config.toml
norm_place = "peri"
norm_eps = 1e-06
qk_norm = false
train_tokens = 352600000
Each number is 128 + 32 x the weight over its row's rms, rounded and kept within 0 to 255. Layers, rows and columns count from 0. The size above them is the row's rms in percent of the matrix's.

# layer 6 MLP up, 1024x256, rms 0.121, rows 747-760, columns 0-255
size [ 99 101  91  95 102 100 103 104  91  94  97 104 126  99]
[[113 130 135  65 123 100 135  98  82 162 124 120 107 122 126 128 106 150 129 197  92  35 125  81 144 114 177 172  59 184 129  89  82 103 147 164  90 122 131 103 123 168  82 164 146  64  79  54 151 170 170 154  91 150 131 118 127 129 195 137 135 112  87 196 180 123 115  91  82 137 161  98 160 177 172 135 171 112 129 117 134 106 162 136  97 146 172 141 128  67  98 128 146 184 104 159 158 114 144 169  77 181 116 142 124 208 150 100 163 164 127 127 155 145  96  97 133 182 119 101 129  97  99 120 118  84 128 120 166 110 114  75 161 168 147 144 104 177 160  86  98 137 100 154 136 114 209 103  99 104 146 203  89 133 153 108  85 130 121 122 152 121 143 153 190 179 120 182 146  99 157 109 117 148 119 137  48 152 176 144 135 186 133 121 148 102 104 105 152 126 100 150  91 118 117 173 120 168 149 105  81 115 120 135 117 126 100 102 166 111 106 148 182  84  79 172  91 179 107 118 176 149 115 103 140 108 154  76 107  94 147 169 132 155 120 110  59 109  94 117 130 118 145 131 127 130  98 104 114 115 138 123 155 176 128 151]
 [146 157 180 136 165  52 141 122 106 129 162 127 145 162  79 127  90  90  99 143 112  72 141 121 168 117 127 123 113  91 109 103 103 130 156 177 102 110 128 187 124 144 147 125  94 145 130 124 166 164 119 126 123 124 155  42 136 157 124 122 120 140 137 141 176  92 108 130 126 163  98  68 200 172  98 160 231 106  92 147 177 103  75 109 138 184 122 133 107 114 109  92  63 129  75 111 106 153 180 132 143  89 170 130  92  70 133 109 116  95 129 170 199 119 138 170 104 130 121 102 127 152  84 113 117 157 122  89 122 108 139 135 111 150 154 132  99 110 198 181 145 164 129 133 142  84 129  79 177 109 130 102 132 137  88 124  97 120 178  91 105  88 117 127 158 136 118 188  80 162 134 138 173 109 108  96 198 207 132  75 137 176 111 125 130 112 184 146 148 162 131 143 145  94 107 160  63 143 168 113 156 101 123 173 127 242 111  93  76 138 137 145 133 129 165  99 104  88  94 154 118 179  49 147 126  95 109 111 145 119  94 128 139 109 119 173 169 127 137  99 119  69 173 131 159  91 120 138 122 127 145 169  85 112 145 125]
 [ 88 120 103 207 111 147 108 135 187 106 105 114 158 169  84 124 155 178 114 194 128 115 127 175 111 117 141 126 109 198  64 177 113 133 137 200 148 130 118  92 135 204 119 152  76 125 104 167 129 123  60 180 146 174 141 106 189 192 129 141 120 144 148 128 130  86  94 103  82 135 150  73 126 136 125 151 137 102 122 119 119  94 109 120 119 128 169 122 129 142 127 149 137 137 148 145 113 130 145 113  48  93 142 138  72 109 145  93 133 112  95 141 139 134 208 158  69 131 167  57 131 164 148  88  95 166  89 137  96  91 129  75 128  59 117 150 157 167 146 123 112 147  88  84 107 101 165 143 127 136 128 130 145 138 145 127 202  83  87 173  91 110 150 166 129 113 118 111 225 115  94 159 112 121  93 103 140 116 151 131  85 171  86  62 122 155 138 152 100  98 154 119 163 128 165 122 105 120 117 112 114 109 152  99 145 147  82 171 149 174 130  78  92 132 120 125 106 106  86  96 161 219 161 116 151 110  71  96 112  81 135 151  99 157  79 109 118 136  92  87 113  86 140 124 111 115 114 129  99  82 165 117 163 176  59 127]
 [120 132  91 118 151 175 179 141 139 131  88 166  33 110  91 149 156 133  96  89 143 155 102  85 158 132 147 142 120 114 146 132  85 138 158 178  92 147 109 230 187  81 109 160 181 135 130 119 131 177 121 164 145 178 105  94 121  79 117 134 104 124  80 159 187 117 113  58 123 123 112 160 100  71 130 121 132  97  57 120 105 121 172 153 121 134 121 130 168  77 138 164 116 120  85 109 140 129 108  53 127 147  89 122 130  84 120 133 128 113 126  61 171 105 111 122 177 134  63 137  88  91  81 153  75 132 118 133 159 153  83 101 129 119 198 166  90 118 157 113 154 134 178 127 201 139 178 115  51 132 180 149 151 138 168 109 168 120 168 124 115 155 133 193 119 158 145 108 114 114 161 109 168 126 120 116  91  82 185 170 135 109 204 146 176  98 146 119 136 115 123 142 119 149 140 154 144 106 150 153  60 166  95 110 135  47 135 110 167 147  64 168 166 108 120 159 132 118 140 150 169 185 123 113 128 162 116 147  93  99 121 122  91 114 169 125 101 189 109 142  82 124 119 124 118 110 115 126 147  79 157 111  97 161 119 103]
 [155 129 176  84 147  96 166 143 127 157  45 139 113 158 126 139 154 183 123 107  94 127 115 131 108 132 147 174 141 124 130 161 104 109 174 160 107 139  98  79 131 111  40 141 142 107 179 139 111 151 103 140 114  87  77 120 146 176 140 114  61 156 140 124 113 139  54 121 111 136 131  96  63 138 120 113 114 191 172  83 123  54  97 112 115 133 182 128 129 151 176 118 111 104  82  97 154  76  93 120 127  82 158  84 144 157 126  87 130 126 150 146 177 133  31  91  96 128 137 144 157 110 143  81 117 134 107  99 139  88 134 172 152 111 166 105 161  69 157 119 120 134 199 108 103  95  76 169 148 145 135  91 144 109 205 110 159 143 138 131  72 151 137 102 156 139 130 180 140 102 124 108 126 120 147 137  75 120 129  62 108  92 128 150 137 108 121 155 161 136 139 104 115  82 136 158 109 102  63 115 118 114 150 135 113 187 118 165 141 117  62  87  92 110 105 123 121 121  80 148  65 166 151 149  77 108 102 124 112  94 180 154 195 166  75 124 107  42  89 176 124 115  66 131 101 150  66 118 171  79 131 114 142 145 143 131]
 [ 66 110  69 119 105 127 134 121 120 120 140 145  86 166  80 174 151 192 136 126 157 139 190  92 105 152 103 130 209 160 123 107  90 130 145 126 104 141 116 157 135 166  70 106 160 103 152 156 128 172  63 122 122 168 156  58 149 153 105 125 121 174 134 165 150 140 146 126 118 158 126 131 132 151  94 101 127 112  85 116 111 169  87 132  96  34 122  96 113 169 130 106 117 119 165  74 169 151 169 143 115 119  76 133 101 180  99 137 143 155 121 137 104 103  82 163 181 155  93 187 129 191 140 117  78 135 130  91 133 128 136 146 110 147 110 108 138 162 133 132 132 136 178 156 163 170 122  86 163  96 159 118  95 141 114 172 141 111  89 160 144  87 188  87 149 161  83 125 118 206  89 151 144 156 101 137 124 154 108 143 110 100 180 107 163 185 174 125  52  85 163 122 115 153 177 113 181 156 220 116  75 112 118 115 185  93 131 155 123 126 115 168 127 102 157 122 149  94 119 112 162 140 150 132 112 121  84 105 131 117 137 158 163 109 111 194 136  53 103  28  75  82 118 131 140  86 151 168 116 117 103 173 131 147 138 142]
 [172 114 141  92 129 138 102 159 128 112 120 124 140  75 129 131 111  69 135 188 145 101 169 141 164 139 157 129 137 115 111  57 132  96 129 168  89 101 125 113  87 183 128 112 143 129 128 110 178 113 112 144  49 144 171 114  92 129 148 105  54 111 108 158 124 140  92  88  73 123 130 118 152 194 166 101  73 160 119  70 101 139  71 117 142  69 101 149 124 145 135 157 101 144 172 111  60 125 126 114 145  99 135 122 140 148 138 137  89 146 151 123 141  67 138  98 104 151  90 216 153 147 120 130  98 149 127 142 151  95 132  79 113 124 183  78 161 177  81 127 169 143 132 127 117  98  60 217 150 146  25 111 117  79 102 141 124 129 147 124 156 139  90 139  74  65 156 141 120  84 112 140 132 134 159 115 144 135 164  61  99 107 110  90 175 139  74 111 121 134 107 111 132 140 126 160 168 209 173 116 162 208  70 100 131 157 125 138 106 178 154 144 129  93 100 189 149 147 220 152 131 139  85  89 120 141  93  75 143 178 140 140 104 119 147 126 141 128 133 125  95 122 143  81  80 109 161 123 156 101 125 116 141 102 150 107]
 [ 81 116 118 135  79 192 163 134 107 106 103 147 132 150 162 141 229 144  69 194 176 116 142 135 115  78  87 137  99  96 129  94 128 153  94 158  62 103 135 147 123 107 156 133 151 138 114 110 114 154 114 119  59 139 140 113 128 133 111 195 151 108  93  80 102 130 174 105 115 135 130 139 125 150 107 134 137 101  80 171 150 122 155 113 166 183 123 101  97 157 189 115  67 144  98 143 158 103 152  79 100 126 129 130 107 103 115 143 119  98 132 185 154  94 137 112 180 132  82 135 138 133 124 163 161  67 138 104 114 126  77 108 141  91  93 153 182 116  70 175 158 106  74 111 117  74 112 149 147 125  91 142 149  96 107 112 162 160 121 152 146 146 118 180 127 162 139 187 101 137 167 164 171 166 104  88 171 116 175  98  82 129 165  91 137 117 152 182  53  96 127 120  74 161 141 149 131 143 180 117 175 120 159 146 159 121  76  95 142 188 132 109  88  79 143 113  55 165 169 111 207 150 103  94  89 181 110 119 172 137  99 122 147 173 128 170 137 149 167 121 143 164  54 137  96 117 125  88 123 126  82  69 152  98 112 154]
 [138 160 145  93 125  72 116 123 122 115 109 126 105 101 109  77 114  79 125 104 112 161 125  62  75 144 104 108 157 129 213  91 143 143 122 146  95  69 112 173 125 151 165  60 154 159 139 100 163 142  70 106 147 138 142 168  74 146 138 159  91  60 111 145 121 142  86  94 109 183 137 108 109  71 132 164  77 187 130 110 174 165 137 162 120  91 122  99 135 161 212 130 128 113  68 117 129 185 200 118 110 145 109 133 100  70  91 105 187 152 148 117 103 123 186 139 134 117  92 140 134 125  69 185 150 125 170 149 142 142  90 137  87 139 142  85 147 100 180 120 145 110 169 174 142 119 124  71 124 106 161  99 135  84 156 121 117 168 156 145  65 185 105 136 149 140  77 128 119 142 112 122  89  85 125 111 144 108 133 123  74  71 182 133 142  96 100 170 166 117 145 186 174 148  73  92 111 176 145 179 155 117 114  69 150 170 160 133 153 145 103 103 175  95 171 103 129  92 161 165 186 171 104 132 141 119 129 159 137 122 149 107 181 102 138 132 149 134 153 181 151  90 138  84 165 119 177 123  81 153 123 150  95 120 129 163]
 [ 97 106 186 116  67  89 143 146 140 129 103  86 167 150 155 150 134  72 169 123 127 175 118 162 182 143 156 167  96 116 113 100 150 126 200  89 133 152 159  98  80 124 113 171 119 151  93 142 139  84 191 139 135 177 147 136 148  96 106  91 112 101 124  73  94  97 115 103  71 135 108 112 116  97 152 107  42  98 143 188 123 132 133 133 163 164 102 168 184 121 144  57  63 109 175 172 145 145 134 122 144 138 174 114 125  66 112 111 155 119 153 133 142 104  26 148  99 143 134 119 114  65  69 144 137 107 130 141 154 121 136 148 127  99 104 104 118 152 143 105  75 151  81 164 136 104 141 168  52 105 140 133 108 173 143 149 179  83 120 118 164 146  93 142 156 111  88 162  54 176  65 215 127 108 175 119 110 111 121 126 109 140 103 153  99 114  95 161 196 119  66  74 165 115 132 117 154 124  95 164 170 151 152 158 137 129 115 152 135 120 165 120 180 175 108 112 106 155 143 190 113 144  58 120 111 138 174 134 106 144  75 105 139 135  89 126 136 155 122 127 124 147 105 148 106 165 155 153 127 183 131 114 185 127 161 161]
 [159 100 136  68 138 172 131 122 154 165 151 167  94 113 164 125  71 104 117 149  67 154 119  96 152 120 172 119  92 171 159 196 102  64 173 130 122  82 101 144 173 149  83 130  99 127 107 113 116 138 177  90 137 109 125 129 138 143 153 115 115 101  93 148 112 138 163  99  92 158 115 107  92  89 100 119 114 142 208 167 112 142 186 106  95  75 162 146  92  54 157 138 145 226 140 149 112 140 124 143 177 112 166 177 126 154 117  72 138 191 157  94 148 105 109 125 160 136 127 139 106 105 134  89 116 127  66 145 150 158 132  97 121  91 124 125 119 132 135  81  95  83 156 157  77  78  77  92 139 184  86 158  49 122 134 106 173  77 122 164 129 118 122 122 173 112 101 135 100 169 125 136 106  99 123 112 153 124 152 157  89 205 116 152  55 128  82  88 161 144 128 109 116  92  98 101 114 144 126 147 111  59 128 117 125 122 147 144 106 143 131 100 143 101 112 105  97 141 193 163 122 127 176  68  82 100 134 105 184 188 142 162 191 160 111 131 103  86 153 174 164 158 166 130  68  99 110 105  90 156 147 165 107 181 149 140]
 [193 129 136 147 136 123 116 108 100  58 144  72 139 107 138  75 103 148 110 162 104 183 140  65 179  95 177 199 103 117 146 165 181 165 137 129 136  83 163 130 181 101  92 125  67 178  66 125 122  79  99 113 128 157 117  94  85 136 165 169 172 145 151 120 157 106 115 155  60 113 178 215 136 156 158 147 124 189 107 147  92 133 145 113 101  99 155  92 116 107  85 136  89 112 119 127 146 108 132  90 149 201 121 141  75 111 109 129 165  69 123 153 122 177 126  92 127  95 123 121 137  85 117 142 152 149 153 117 134 133 162 112 124 122 144 143 105  97  80 111 142 155 139 114 109  86 205 136 122 123 150 126 173  68 113 128 145 143 159 113 129 166 150 101 181 196 128 178 100  90 161 171 142 107 136 155 150 150 118 130 166 176 161 154 130 143 188 132 172 151 155 167  97 152 130 116  77  97 133 149 170 148  94 142 160 149 192 107 149 182 144 102 143  88 130 159 136 112 176 126 107 166 143 169 110  91 134  82 163 116 140 117 108 137  90 130 130 164 114 118  86 164 121  79 184  86 138 137 200 134 176 149 187  86 182 181]
 [182 166 108   9 152 136 157  79 170 107  98  92 118 107 157  89 124 149 181  86  85 148 162 150 130 200  78 111 120  75  93 117 109 123 156  85 119 153 151 178 140 122  85  62 100 153 120 115 131 103 140 174 122 152 115 140 148  83 108 139 135 110 115 179 123 141 158 160 110 244 162 127 141  95 180 134 155 120 106 158 114 122 117 109 116  87 119 119 122  13  61 113 135 148 146 108 115 138 120 139 107 111  68 113 135 137  97  97  90 100 103 106 184 164  97 141 142 140  80 158 130 110 108 107 112  90 117  92  86 118 107  88  70 115 132 121  86 157 166 196 169  86 131 127 129 173 132 116 156 200 143 145  51 152 109 149 165 129 144  91 145 115 150 118 148 134 149  93 122 155 175 160 216 140 175 137 118 108 109 138 104  92 126 129 149 110 110 183 156 136  70 144  95  89 132 176 157 145 128 138 144  72 109 130 128 117 170 121 143 126 111 127 143 134 129 136 119 107 154 115 163 134 103 168  92 124 131 112 115  59  89  78 118 122 134 130 113 171 143  91 176  90 145  62 120 100 166 119 124 169 160 150  90 160 168 112]
 [ 60  98 125 101 131  29 157 134 112 123 113  63 118  92 197 131 133 130 139 154  82 167 188 138 168 127  84 124 122 127  71 146 165 147 116  70 157 107 132  87 125 122  97 104 119 144 120 171 169 124 165 146  98 141  98 123  99 130 111  48 101 121 161 125  64 151 122 158 144 133 119 130 110 174 147 144 129 104 117 165 117 192 165 144  85 112 118 105 106 146 139 160 141 148 126 128 142 137 195 117 141 133  94 187 146 126 116 125  90 109 172 132 184 163 131 161 123  91 107 124 119 113 104 155 108 109  88 108 132 118 142 106 118 104 144 140  99  73 166 149 131 170 190 128 128 115 108 146 130 155 142 190 110 129 167 166  73  75 139 138 121 137 139 129 110 164 132 131 174  33 189 181 180 140 110 111 166 164  57 136 118 120 137 135 137  66 147 121 144  92 103 163  93  77  95  74 155 100 179  40 118 124 116 174 164  88 157 106 160 120 150 129 172 107  84 139  71 130  80 100 170  81 139 102 101  74 169 145 111 157 115 125 153 150 144 111 119 108 133 173  88 116 131 206 164 109  93 124 185 127  78  94  97 131 180 168]]
# layer 6 MLP down (transposed), 1024x256, rms 0.108, rows 747-759, columns 0-255
size [105  91  82 104 104  94 101  99 103 100 102  99 125]
[[107 138 175 101 119 138 158 178 126 122  94 164 162  97 118 141 101  80  77 105 105 144  91 147  98  95  84 170 187  98 127 149 112 126 103 111 128 180 138 166 165 175 107  66 165 126 168 115 160 140 109  89 111 151  80 130 103 126  84 115 105 163 172  66 127 136  64 133 172 100 149 101  75  93 104 134  84 121 131 127 134 199  59 144 113 133  86 196 108 177 161 135 131 103 150 114 112 181 116 100 145 125  99  91 117 120 170 145  75 145 182 128 153 115 111 134 106  69 103 111 153 104 122 157 112 201 150 167 131 133 151 141 107 148 154 135 143  97 156 120 143 115 147 133 139 123 147 230  71 137 104  74  89 160 134 181 151 158 110 149 144 121 115 119  58 109 108  88 156 128 126 167 107 163 168  80 176  90 144 136  87  71 135 155 115 113 133 133 139 168 134 114 178 130  82 101 122 101 142  64 108 110 147 160 116 105  97 170  90  92 141  66 104 119 109  85 158  82 184 114  84 110 115 148  98 162  75 161 160 133  89  65 189 138 111 138 121 120 144 100 145 119 142 138  76 114 134  95 148 188 185 156  77  76  85 147]
 [109 109 128 170 149 131  88 218 119 161 139  98 139 118 138 143 119 168 164 161 176 102 117  87  89 176 121 122 148 171 138 223 137 215 151  98 138 110 143 104 151 139 131 159  84 130  72  92  83 137 136 131 141 182 158 196  90 109  90 135 207 113 135 139 109 156 167 133 139 166 164 110 119 126 146 154 106 122 142 110 123 115 114 156  94 132  89 171 110 131 113 116 166  79 167 152  88 153 119 184 141 123 108 147 106 186 124 135 152 188 109 123 130 132 113 169 121  77 102 113  83 102 164 148  76 106 209 133 183 163 157 122 142 122  66 116 157 146 114  69 191 148 121 129 114 135 174 116 188 105  82 121 156  88 147 134 127 153 110 115 173 175 160 125 166  72  86 113 164  99 102 102 140 157 109 139 104 111 125 129 145  90 146 147 118  99 137 123  64 105  80 160  94 139  86 130 175 128 104 153 106 134 159 119 155  87 158 175 151 203 110 115 164 121 159 154 127 190 137  67 166 125  77 145 153  93 180 118 126 151  99 124 141 128 124 127  71 166 120 159 144 213 107 160 123  94 142 124 173 172 126  60 152 155 151 102]
 [114 179 150 100 111  78 167 100  68 197  94 149 128  82 162 102 136 119 153 106 139 147 168 150 178 119  96  82 141 153 172 113 113 131 108 121 133  59  86 111 104 195  75 160 128 161 176  91 129 121 144 169 161 133 178 144 136 110 164 116 134 117 150 170 116 116 131 186 129 118 150 182  77 136 115  83 194 138 154 111  45 122 161 165 190  88  55 114 207 134 141 111 151  80 108  91 128 162 188 174 149 110 122  86 149 100 128 137 137 164 128 140 137 107 124 117 155 160 158 209 152 114 167 128  86 132 173  92 136 119  87 127 147 195  85 155 104 109 166 164  97 163 122 116 118 144 169  87 129 183 128 174 103 127 182  78  89 140 151  91 160 112 171 126 132 111 134 129 106 137 142  89  93 132  96 159 131 121  83 115  82 133 135 137 184 110 149 119 101 177 140 171 106 139 135  75 131 191 129 142 169  96 125 121 101 136 170  90  86 129 139 164 162 151 164 124 109 135 131 169  96  88  99 114 125 153 135 171 162 158  61 111 115  92 156 166  87 142 205 118  88 165 144 151 112 134  82 120 117 132 110 149 201 115 126 127]
 [ 95 155 133 131 112  86 105 160 123 156 133 151 112 149 136 133 140  52 118 128 124 123  97  81  98 116  99 170 131 160 151 146 112 147  63 114 177 126  25 109 167  67 113 155 146 131 143 155 156 141 150 114 129 100 105 118 121 123 103 118  98 151 195 129 168 124  88  87 142 119  96  92 145  88 113  59 142 112 129 141 103 203 111 130 101 154 130 114 148 125 189 154 120 116  93 129 128  84 129  93 139 127  97  91 144 163 182 127 105 109 141  78 104 145 197  94 175 143 124 143 128  75 101 161 121 149 144 155 113 116 118 119 131 151 127 138 148 127 127 142 104 151 153 167  61 127 115 150 108  86  91 191 112 160 153 118 105 162 149 109 205  64 112 126 172 182 135 181  77 104 122 133 131 129 114 147 126 186 122 115 112 105 119 130 165 166 127  96  92 136 120 202  86 115 139 118 114 129  80  88 114 176 175 143  63 104  61  71 145  51  99 136 182 123 127 187 167 131 128 175 112 101 118  89 186 173 111 154 162 113  95 104 168  95 184 175  79 140 115 154 145  97 114 124 183 142 169 120  85 135 128 171 199 176 191 154]
 [ 92 119  29 115 126 129 141 111 164 136 150  98 185 178 145  83  92 114 155  90 118 102 116 126 126 111  80 134 147 115 207 154 120 118 142  64 131 157 137  98 169 148 135  96  69  89 103 125 105 125 112 143 144 126 136 147 133 139 126 148 168  87 122 104 149  95 174 175  95  68 172 156 178 131  78 102 155  87 149 167 124 128 134 160 148 128  84 127  87 158 124 129 135 162 174 149  94 145 152 143 135 139  80 103 117  71  79 188 157 161 117 132  68 180 144 147 139 154 120 186  99  86 165 161 156 161 135 138 183 140 125 158  79 115 144 141 147 119 152  94 125 127 174  78 122 111 135 127  92 122 121 110 120 129 141 125 154 145  90 164 155 160 135 122 161 156 112  94  92 164 150 111 124 160 124 125 106 128 141 194 115 115 207 147  49 108 141 141 156 189  84  93 140 123 177  83 193 206 187 187 124 150 151 150 129 111 130 131 202 194 159 104 138  87 155 152 134 134  92 107 150 133 102 112 181 144 103  54 121 127  60 114 124 110 122  69 141 129 146 175 150 135 173  36  83 153 119 133  96 110 114 103 133 124 128 170]
 [159 182 131 107 101  84 143 122 135 153 159 146 156  96 172 127 159  83 139 121 137 108  98 200 103 169  95 131  99  99  99 200 159 122  82 126 143 120 149 144 106 101 159 136 171 125 164  93 102 100 194 165 159 107 105 185 106 114 137 123 133 102 147 118  82 163  57 115 135 146 160 147 136  81 161 135  95 154 126 134 114 137 151 127 120 209 141 146 124  89 120 143 131 123 140 169 115 102  90 158 115 103 167 124  71 135 102  85 145  61 120 122 104 142 130  73 105 130 143 104  11 150 112 144 113  85 125 137 116 136 122 143  92 147 175 122  69  96 117 117 126  63 160  91 159 168 138 115 163 101 115 138 125 102 128  69 113 138 115  83 140 168  91 199  95 137 157 134 101  73 140 136 113 126 120 104 110 133 132  96 127 183 138 107 114 113 103 147 176 105  90  82 113 137  58 146 121 163  67 165 164 171 147 159  74 168 124 120 151 140 150 110 152 139 188 125 162 117 104  80 159  80 144 151 147 159 112 162 104 148 146 179  62 123 119 104 159 193 110 163 184 209 106 155 151 141 128  93 106  95 147  51 135 168  67  69]
 [131 125 167 123 122  77 174 182 141 181 159 141 143 157 174 159 175 171 142 141 122 116 161 122 150 137 124  93 154 131 153 102  92 144 128  82 164  67 148 132 156  70 117 146  82  79  68 132  76 119 176  96 117  74  73 160 170  89  84 143 142 151  67 115 148 106 183 142 117 124 117 164  98 146  91 159 115 104 166 142 129 158 124 158  97 124 166 130 121 103 202  79 195 120 102  59 197 122 120 175  75 145 138 116  94  92 125  74 149  68 129 139 148 104  95  92 106  94 163  64  86 113 143 100 138 171 201  93  93 194 139 106 120  88 127 147 118 146 161 185 181 156 143 116 183 158 188  83 132 140 185 123 143 128 156 145 181 132 100 154 148 119 200 103 122 109 117  93 162 127 140  66 135 191 166 119  79 104 106 152 115 121 113 124 115  56 166  97 143 173 110 178 155 150 137 118 111 107 151 132 118 107 149 148 148 150  99  93 163 111  62 108 168 169 127 131 112 128 116 131 106 145 129 145 146 115  83 151 115 128 132  97 128 148 156 143 103 173 140  88 128 145 142 152 102 116  73 201 141  97 142 169 144 134 113 120]
 [198 169 120  26 116 164 129 128 183 116 121 124 158 104  95 155 176 140 114 118  98 158  41 130 108 138 121  93 125 170 169 112 114 188 185 123 148 150 134 141 134 147 157 124 103 131  92 107 151 138 161 128 127  82 116 132 204  88 109  90 101 109 171 142 172 113 137 121 139 104 111 113  89 119 197 118 131 156 151 158 134 124 146 170 191 141 181 132 139 101 142 106 100 171 132 114 171  99  68 162 104 142 122 108 176 108 111  93 109 196 115  92 135 123 107 103 169 207 151 175 130  85 141  91 137 135 127 105 199 140  93 197  84 147 150 122 124 118 108  94  68 188 145 107 111 192  95 103 206  65 144 149 135 107  99 125 162 146 105 135 123 128 168 153 143 178 113 127 116 137 104  92 143 142 111 159 125 124 115 114 136 124 160  84 121 159 117 136 165 132 128 164 103 137 175 163 127 181  61 165 135 128 139 145 166  69 153 164 178 133 113  94 123 149 170 113 104  92 115 114 118 121 172 118 154 200 148 125 157 148 164 204  92 101  30 100 124 159 141 135 141 101 146 114 164 113 158 113 174 162 100 143  90 170 128 128]
 [ 84 167 115 104 178  88 126 108  85 124 178 188 143 155 151 161 146  74 160  80  89 115 151 159 176 131 143 127  94 125  59 137  66 140 220  90  96 158 132 113 137  89 126 128 128 102 137 161 136 157 151 131 132 118 111  96 139 118 137 155 116 202 139  94 148 109 150 137 141 114 132 104 136 151  44 109 154  78 141  97 112  85 115 102 132 163 139 117  97  85 119 119 152  91 182 174  83  77 112 214 113 106 146 132 118 159 146 152 101 130  86 117 128 114 131 125 137 144 115  99 115 102 186  85 114 185  20 108 144  95 151 102 166 147 132 182 110 143 117 109 157 142 130 106 115 103 152 120 123 111 110 129 168 214 105 138 113  71 118  83 153 119 147 151  94 113 163 134 163 117 183 141 138 195 136 127 116 164 145 153 160 166  45 159 121 144 176 105  99  93  65  94 140 124 180 136 165 107 107  73 139 110  54 149 101  68 140 114 124  97 135 143 104 140  97 148 118 181  89 107 148  96 175  60 127 172 117 146 103 161 115 150  83 120 140 130 110 143 117 154 173 103 136 187  71 146  90 171 159 113 127 113 159  97 111 116]
 [160  84 140 110 112 111 107 126  81  65 127 116  78  97 126  80 111 192 105  72 138 131 149 170  93 161 172 135 117 104 142 129 132 126  69 146 131 161 133  74 149 186 120 105 110 122 182  87 124  99 158 183  85 110 121 131 150  41 141 146  70 126 129  86 151 160 137 122 163 126 167 120  56  87  59 132 126 118 133 194 117 133  99 123  85 167 140 119 113 207 149 159 109 154  84 106 100 164 190 118 123 116 103 168 155 119 116 115 169  99 114 113  82  82 162 105 141 128 128 160 189 155 166 125 121 127 104 139  73 126 198 132 112 142 141 110 151 105  97 142 160 111 147 165 125 112 128 125 215 136 173 109  87  99 155 140 157 116 147  77  65 152 148 148  94 139 107 112  86 144 153 117  90 131 118 156 113 126 144 100 170  91 151 174 111 101  89  94 175 181  78 136 180 139 132 105 139 114 118 123 196 143 192 130  92  73  78 122 142  91 104 163 178  77 122 169 186 119  99 146 112 144 136 111 206  93 149 148  94 160 134 124 135 111 168 197 120  84 127 145  72  96 121 165 186 146 142 141 134 109 134 143 160 100 129 138]
 [ 51 111 122 181  80 122 115 140 119 101  66 141 173 110 119 103 127 144 169  86 127 105 121 129 141 106  91  64 149 127 109  93 148  94 142 149 175 183 134 146 116 144 161 104 124 162  96 112 110 145  86 131 137 193 127 143 129 120 144 126 108  78 141 108 131 108 114 182 153 133 153 154 181 176 151 164  90  78  66  78 134 135 109 137  93 117  58 139 115 130 152  81 118  88 107  81 172 116 111 188 108 145 124 147 139 132 113 169 159 133 131 106 146 153 145 131 125 101  95 101 136 155 155 143 162 136  95  91 128  72  85 157 201 189 141  91 132 140 109 126  84 114 113 147 196 158  97 158  68  84 129  97 140 139 153 156 132 144 105 127 193 134  95 149 144 138 150 139 105 116 143 152 183 153 121 168 107 145 168  73 128  97 111 102 219  90 152 126 140 163 121 100 126 129 128 118 132 117 169 147  85 145 142  90 158 127  85 194 168 148  66 164 106 154  90 160 167 102 147  61 122  99  62 182 130 174 129 142 125  96 113  78  84 101 139 142 104 180 121 136 113  62 135 174 190 152 211 145 154  93  76  98 138  80 119  70]
 [143 118 126  81 125 138 107 129 128 220 103 138  78 103 132 141 158 127 176 121 205 111 149 227 131 160  89  93 125 115 152  82  78 128  99 125  97 209 154 124 130 175 133 163 136  97  41 101 126 149 119 123 155 176 129 123 125 165 191 166  75 174 143 129 114 168  89 146 148 154 102 113 154 118  62 141 101 153 123 102 142 143 144 161 168 140 115 138 152 106 176 178 111 126 111 115 135 189 109  94  74 115 112 128 164 128 143 140 155 151 187 151  91 125 123 125 152 192 107 158 182 134 116 154 124 109 113  87 129  81 150 136 120  68 115 160 193 109  78 116 185 113 124  96 189 114 184 120  60  96 137 104 147 108 189 177 126 129 108 116 182 111 151 117  90  82 134 154  71 136 148 113 163 134 137 182  68 113 189  90 131 153  80 140 184 130  98 128 125 191 121 187 124  97 124 130 169 111  97 112 160 103 178 141 106 138  85 100 107 111 101 155 141 126  79 129  90  97 117 157 189 129 131 135 165 120 104 150 116 122 161 100 118 137 146 134  75 136 135 127 151  93 140 120 111 195 106 134 122 123  95 103  55 103 165 136]
 [172 174  99 141 116  97 123  75 149 105 120  99 137  93 141  85 169 145  91 112 152  98 147 146 105 113 102 139 153 138 129 123 111  85 144  44 224 112 116 139 114 115  78 124  74 165 111  68 124 144 141 168 118 165 160 103 122  83 106 153 120 115 130 108  89 103  71 202 129 178 113 131 134 138 139 113 194 136 134 148 117 143 101 106 129  55  99 180 140 132 148 120 113 151  88 144 177 140  79 124  92 119  69 167 140 150 119 124 110 111 140 110 143 166 155 139 105 146 173 142 157 159 113 134 203 117 118 130 114 129 139 116  87 121 135 147 122  83 150 120 163 118  93 160 114 164 141 115 136 179 138 145 159 177 118 127 110 123 191 126 125 146 124 133 220 139 190 170 169  97 165 147 190 115 145  86  96 100  92  54  85 131 123 108 111 141 107 161 119 215  69 140 117  97 127 165 191 116 164 157 104  84  76  88 158  74 137 139 106 106 160 177 139  65 104 144  92  57 115  89 121 148  54 194 123  85  76  93  86 139 150 147 101 145 124 109 113 149 125  71 126 119 159 146 120 128 140 115  96 122 153 126  89 126 187 162]]